Part of a small language model's weights.
Architecture: RMSNorm after each block, no biases in attention or MLP, normalized queries and keys.
Each number is 50 + 10 x the weight over the matrix's rms, rounded and kept within 0 to 99. Layers, rows and columns count from 0.

# down: layer 3 MLP down (transposed), 832x320, rms 0.121, rows 299-312, columns 0-79
# gate: layer 3 MLP gate, 832x320, rms 0.13, rows 300-312, columns 0-79
# up: layer 3 MLP up, 832x320, rms 0.133, rows 300-312, columns 0-79
down299:54 47 44 63 45 40 48 40 72 62 56 56 63 43 44 39 38 54 69 45 46 55 45 50 49 62 43 53 49 44 53 54 48 68 55 65 40 69 53 55 52 45 53 52 58 56 41 44 49 38 46 40 62 58 41 60 73 57 50 48 49 59 26 43 54 43 44 65 56 56 44 41 56 58 54 65 29 48 67 39
gate300:31 46 55 37 35 51 35 60 74 39 39 47 41 33 49 53 53 64 44 39 55 63 53 30 57 55 63 61 37 53 49 42 66 40 58 58 44 59 57 57 50 62 43 55 54 48 56 66 44 28 55 42 51 41 40 54 65 51 42 50 42 57 40 39 57 70 40 49 41 52 37 63 42 52 55 58 63 48 57 47
up300:54 67 40 55 60 44 53 42 36 50 48 37 63 49 47 56 53 45 42 59 49 56 57 61 44 42 57 37 53 72 56 51 32 60 36 59 65 56 51 45 62 50 49 55 53 45 35 56 49 46 46 52 61 44 64 33 41 51 52 45 51 31 52 53 50 41 45 31 44 46 51 30 47 53 57 37 65 54 57 48
down300:35 71 35 53 49 70 50 44 37 28 43 56 68 65 60 54 56 33 62 41 54 56 69 72 55 36 46 42 63 63 58 51 60 53 58 49 45 43 45 37 56 55 59 39 34 38 75 71 43 35 53 50 42 43 57 45 36 46 61 63 29 56 38 39 42 60 55 32 53 52 43 54 68 40 67 68 58 57 69 60
gate301:35 50 55 51 53 60 56 48 44 44 37 44 47 19 39 54 57 60 26 63 42 68 64 77 53 63 35 60 47 48 45 53 50 59 60 46 46 64 46 49 51 28 58 41 39 46 47 59 56 38 49 39 53 49 50 39 44 55 55 32 40 47 45 50 42 48 59 39 45 63 39 53 53 46 57 40 50 58 54 68
up301:54 45 56 55 39 49 49 54 35 40 57 38 39 59 54 52 51 44 60 41 65 54 51 52 36 37 66 58 54 54 66 38 54 52 70 58 56 33 35 30 72 48 59 47 47 47 57 59 46 56 43 47 51 44 54 50 61 36 71 48 45 42 44 33 59 46 44 53 30 57 41 47 14 55 61 54 41 42 73 74
down301:37 53 38 48 47 54 34 33 31 33 70 39 45 42 45 49 68 57 47 52 52 50 69 35 44 26 44 55 45 42 35 29 52 35 60 37 41 63 50 62 49 72 58 58 56 59 67 59 34 50 55 60 59 35 57 45 31 42 32 56 29 48 47 51 50 67 47 68 48 40 57 51 51 52 64 36 39 43 35 48
gate302:58 55 50 38 45 69 67 30 37 63 70 62 39 48 58 65 53 42 58 29 40 57 72 39 47 38 46 48 40 40 62 50 60 38 36 64 45 67 39 63 65 50 39 59 46 30 52 35 54 58 42 45 38 50 40 36 51 46 49 58 48 57 38 47 51 52 53 61 47 51 45 54 46 65 49 51 30 47 61 45
up302:46 52 61 52 42 41 63 27 50 51 77 46 51 63 47 56 46 63 51 39 38 61 63 53 60 60 48 54 29 43 53 51 71 42 41 56 57 61 56 48 63 58 60 51 46 52 53 51 56 54 59 38 50 52 46 36 58 47 32 46 36 64 42 42 35 60 57 65 42 52 61 47 44 55 43 38 39 56 51 58
down302:52 53 50 56 63 47 37 47 48 41 43 61 52 60 68 71 51 59 58 34 46 34 38 48 21 71 59 52 57 49 43 23 46 57 24 50 49 60 40 59 43 44 60 44 23 57 69 33 47 39 31 45 45 70 64 59 24 56 32 45 44 45 43 32 55 62 60 47 50 65 51 44 52 59 65 70 41 68 28 54
gate303:67 57 59 55 52 75 50 51 46 55 47 47 37 45 60 44 53 56 58 53 57 49 49 53 58 43 45 55 47 40 47 46 48 55 44 50 68 45 41 51 61 52 60 38 63 55 54 58 51 26 64 59 50 31 54 62 65 35 40 31 55 64 51 67 58 49 42 67 36 45 31 41 70 35 60 44 37 51 57 53
up303:57 51 49 44 44 55 48 44 63 74 35 28 38 36 60 53 45 65 52 48 50 42 45 61 56 44 53 52 49 35 59 50 55 44 58 50 46 35 49 53 53 39 52 50 32 45 45 39 54 27 48 45 42 48 62 52 57 48 39 34 56 59 56 55 63 39 59 54 40 45 52 28 41 50 58 54 41 53 55 68
down303:41 48 42 54 58 38 60 46 48 42 64 60 56 52 56 41 38 58 53 58 52 43 42 44 46 51 54 38 59 45 38 63 47 54 43 47 41 59 39 49 48 59 47 71 44 51 42 46 48 58 69 61 46 45 41 50 49 48 64 48 64 43 47 48 54 58 57 38 56 58 52 67 30 53 30 54 66 54 45 55
gate304:59 41 52 62 55 42 44 67 37 41 48 64 76 60 51 41 43 52 53 69 72 68 36 45 56 48 43 56 53 32 51 41 62 58 41 40 73 53 52 42 26 45 84 49 41 36 57 57 59 47 65 54 62 47 49 49 60 65 49 53 62 17 45 49 54 51 46 62 21 48 47 41 47 59 18 36 40 47 51 48
up304:52 39 42 47 45 43 43 62 57 56 49 55 56 49 51 52 46 57 55 40 61 65 43 44 62 54 69 43 45 39 45 53 55 39 51 54 60 53 44 53 51 42 51 53 37 44 46 34 32 48 33 64 53 48 52 52 62 55 51 47 32 30 52 53 57 45 50 33 43 46 44 53 57 59 39 55 71 61 48 49
down304:51 36 54 39 53 39 60 46 53 57 50 49 64 63 50 59 61 53 50 42 53 70 53 49 52 35 33 46 54 53 46 52 68 56 53 51 61 31 43 63 50 40 55 35 43 41 24 35 57 36 52 57 46 72 63 58 61 62 52 68 51 39 55 34 60 54 70 61 57 58 59 50 54 54 56 45 54 36 50 46
gate305:33 44 57 45 49 55 34 56 34 56 45 43 21 59 75 50 62 41 54 41 55 62 58 54 53 38 57 35 52 50 36 53 64 40 50 42 39 53 54 47 84 47 60 41 56 48 53 43 35 68 51 63 42 55 67 39 46 34 65 46 59 70 42 53 65 72 50 33 46 55 59 58 55 53 40 55 28 57 35 44
up305:51 43 46 43 56 54 65 51 58 65 41 44 50 45 58 53 54 60 47 33 53 62 41 65 61 48 34 56 58 42 51 37 74 36 68 57 61 40 58 39 60 50 60 49 55 57 60 42 60 57 50 54 42 53 49 54 47 38 46 54 35 54 41 33 44 43 34 59 51 44 29 44 47 54 56 62 63 52 52 60
down305:62 42 57 48 58 42 64 58 52 53 50 47 44 67 45 44 49 56 60 46 40 63 48 63 57 54 55 65 43 49 48 46 53 43 42 60 47 55 45 46 70 51 62 34 54 44 57 72 43 53 74 30 58 52 40 39 44 25 78 41 67 50 47 56 43 53 61 49 53 45 52 62 35 36 43 52 44 57 60 54
gate306:61 57 54 41 41 58 63 57 50 54 55 28 63 44 59 51 42 69 66 64 52 37 72 42 46 57 41 43 41 54 66 48 66 44 52 52 61 52 57 41 38 49 51 56 41 59 48 55 51 55 56 48 36 65 57 57 60 54 55 49 65 47 54 50 46 53 43 37 42 35 57 48 68 61 50 61 41 56 49 55
up306:64 44 51 51 49 38 57 39 63 51 66 46 46 38 57 47 59 43 31 78 29 48 69 60 60 60 52 31 69 44 60 47 52 38 56 50 62 70 65 52 56 54 38 36 40 57 43 56 35 54 50 44 40 43 64 39 53 36 64 40 55 45 42 42 54 50 28 44 56 40 50 49 29 52 46 62 25 45 73 66
down306:43 42 40 67 59 43 57 53 74 69 32 49 70 48 57 52 47 47 57 54 69 49 42 55 50 56 50 48 51 43 65 35 61 52 37 50 41 58 49 53 50 56 47 53 52 52 33 47 53 53 69 50 50 50 40 54 52 51 46 38 37 68 59 64 46 30 50 55 36 31 54 42 47 42 57 37 50 58 46 59
gate307:59 28 41 45 52 69 48 47 46 47 55 51 52 38 41 56 55 57 65 48 37 51 40 60 49 49 67 41 39 39 41 46 69 49 38 50 34 45 48 58 62 54 63 65 46 70 40 40 55 38 45 46 45 27 50 37 58 62 50 43 28 40 54 42 44 56 51 61 37 45 39 64 64 57 49 50 51 60 47 74
up307:59 44 36 31 55 49 57 50 56 45 48 78 73 52 47 53 53 55 57 47 56 44 47 31 39 53 44 64 39 48 59 45 45 45 64 53 36 57 70 65 63 53 43 59 53 50 49 37 71 57 47 56 50 51 48 41 52 67 50 40 45 43 34 62 47 70 47 52 33 47 48 49 48 47 46 64 57 55 60 33
down307:56 49 38 52 59 45 50 42 45 51 51 58 58 48 63 30 43 69 56 51 59 29 42 50 46 49 56 52 56 49 50 56 51 43 70 55 59 44 61 52 43 49 68 47 36 58 69 40 37 53 38 69 45 39 67 63 60 42 64 64 44 46 47 54 76 41 54 72 33 57 50 49 56 55 54 57 63 68 51 60
gate308:49 38 39 60 57 62 66 54 73 65 51 41 53 40 52 49 50 49 46 51 43 72 55 62 53 65 55 70 54 63 62 50 54 49 58 40 55 47 53 57 34 64 50 45 60 49 42 67 50 36 61 41 43 52 56 58 48 51 64 44 41 49 57 58 54 45 58 65 67 42 56 35 43 39 42 44 57 40 63 51
up308:40 45 48 35 60 53 37 48 62 47 44 54 35 46 59 40 43 53 68 61 68 50 50 61 56 49 49 52 35 64 61 38 42 40 34 50 54 32 42 45 62 48 59 70 40 48 39 36 58 53 50 44 54 50 30 45 56 38 49 40 46 39 42 59 50 55 44 62 33 44 52 62 57 52 43 37 24 64 38 45
down308:30 42 46 52 37 47 50 57 38 64 53 22 60 52 41 65 60 61 68 42 52 61 53 49 43 63 44 49 38 59 68 58 53 78 43 48 50 52 58 50 50 46 55 41 51 44 55 46 48 38 57 59 42 43 57 57 54 59 51 60 54 54 60 75 47 59 42 49 51 50 44 39 44 54 34 46 49 43 49 40
gate309:50 39 63 45 46 51 68 50 49 51 50 44 42 47 37 59 55 49 44 52 48 74 51 56 52 55 56 32 30 43 35 37 59 34 36 48 47 80 28 45 57 64 57 54 51 46 50 57 60 49 41 46 61 47 53 62 46 46 53 47 49 39 53 77 53 42 53 53 09 40 58 52 55 55 60 41 52 43 56 50
up309:44 32 47 54 56 40 61 61 67 59 46 54 32 69 62 43 58 45 58 70 47 34 38 48 52 40 50 50 29 56 31 50 63 59 47 60 40 39 42 58 38 55 69 22 57 53 48 53 56 40 43 42 61 50 35 43 53 70 50 50 56 22 40 62 63 50 68 40 44 46 41 41 49 55 31 39 46 55 35 51
down309:45 53 63 59 46 54 54 55 36 70 56 40 39 45 41 83 54 58 59 59 57 62 44 43 77 63 51 56 52 56 65 41 46 53 30 71 72 45 44 46 34 41 37 60 47 41 53 58 45 30 51 43 59 34 54 58 52 55 44 49 41 51 36 59 56 54 52 36 39 49 27 65 33 54 58 49 46 58 51 31
gate310:33 48 70 50 45 35 63 49 69 52 44 46 59 43 50 48 43 71 42 53 54 49 18 52 39 48 49 54 50 62 43 57 38 36 40 55 49 54 69 38 50 42 66 66 47 51 62 62 24 46 58 55 60 54 59 52 47 53 40 39 40 75 41 44 61 58 54 51 65 41 46 59 54 58 43 44 50 46 53 49
up310:48 51 49 52 43 61 36 52 62 49 44 49 45 36 46 50 79 63 65 74 64 48 42 60 42 59 47 39 49 58 45 44 47 60 59 64 75 57 29 56 63 52 70 55 45 36 64 58 47 55 30 73 49 67 67 45 46 63 62 65 48 73 34 40 58 71 52 34 57 53 60 44 61 66 51 53 46 52 39 55
down310:48 57 54 53 47 61 48 43 47 62 46 46 64 40 49 53 43 67 36 52 32 57 27 34 63 78 56 63 51 54 45 33 43 41 52 66 39 70 56 56 57 38 45 58 38 36 58 50 50 43 34 53 39 70 50 46 59 36 64 49 49 43 61 47 27 57 56 47 57 64 31 62 53 42 46 53 65 36 44 44
gate311:55 67 54 74 48 49 66 45 47 47 54 56 60 50 50 52 44 49 38 52 54 57 54 49 54 40 44 34 41 60 40 57 47 76 58 55 47 45 46 56 42 43 60 48 58 40 62 47 53 67 57 53 80 55 50 56 38 45 39 56 52 53 52 44 51 55 37 49 58 49 49 42 56 43 54 52 53 47 43 60
up311:56 71 57 66 46 52 47 51 47 56 57 60 34 42 51 47 41 46 53 44 38 71 56 40 57 51 46 31 54 59 35 46 62 48 50 73 55 59 45 52 55 44 46 60 44 48 68 42 38 39 50 46 71 63 57 53 49 54 68 38 58 65 47 36 48 43 44 36 36 49 57 55 48 52 48 55 54 59 36 47
down311:47 45 45 59 54 45 61 59 38 46 68 60 45 51 40 59 49 38 42 66 41 51 58 45 40 44 64 54 51 65 60 67 49 49 55 56 54 35 52 51 41 40 44 52 64 43 64 50 35 58 39 32 36 45 38 49 55 55 68 46 53 69 53 73 55 71 54 57 62 51 27 44 49 29 51 42 34 43 56 57
gate312:37 44 64 61 60 42 54 51 56 68 47 27 50 50 48 50 68 62 42 66 57 47 48 51 50 51 37 50 33 52 58 41 47 54 33 40 44 54 58 39 45 54 51 40 50 45 31 43 54 49 35 28 34 42 42 45 48 48 52 44 40 38 53 41 59 48 55 67 66 50 50 67 44 37 42 37 38 40 49 58
up312:46 57 45 47 56 38 46 50 47 56 25 44 53 43 44 39 52 56 37 45 53 68 58 38 68 51 39 67 39 62 54 61 42 56 32 55 42 46 40 58 52 45 53 62 74 63 34 53 41 59 77 56 52 72 52 38 56 58 50 46 56 54 64 59 46 54 61 48 32 40 54 54 48 60 50 45 63 33 49 51
down312:36 39 54 70 65 42 37 66 51 47 44 60 58 41 36 49 55 54 63 57 55 48 52 42 48 45 35 57 49 69 58 44 57 51 39 37 44 52 44 41 62 53 70 62 42 52 42 49 37 51 51 52 57 56 51 48 57 48 49 57 42 53 49 57 62 48 47 59 46 67 55 51 46 53 41 48 34 33 55 47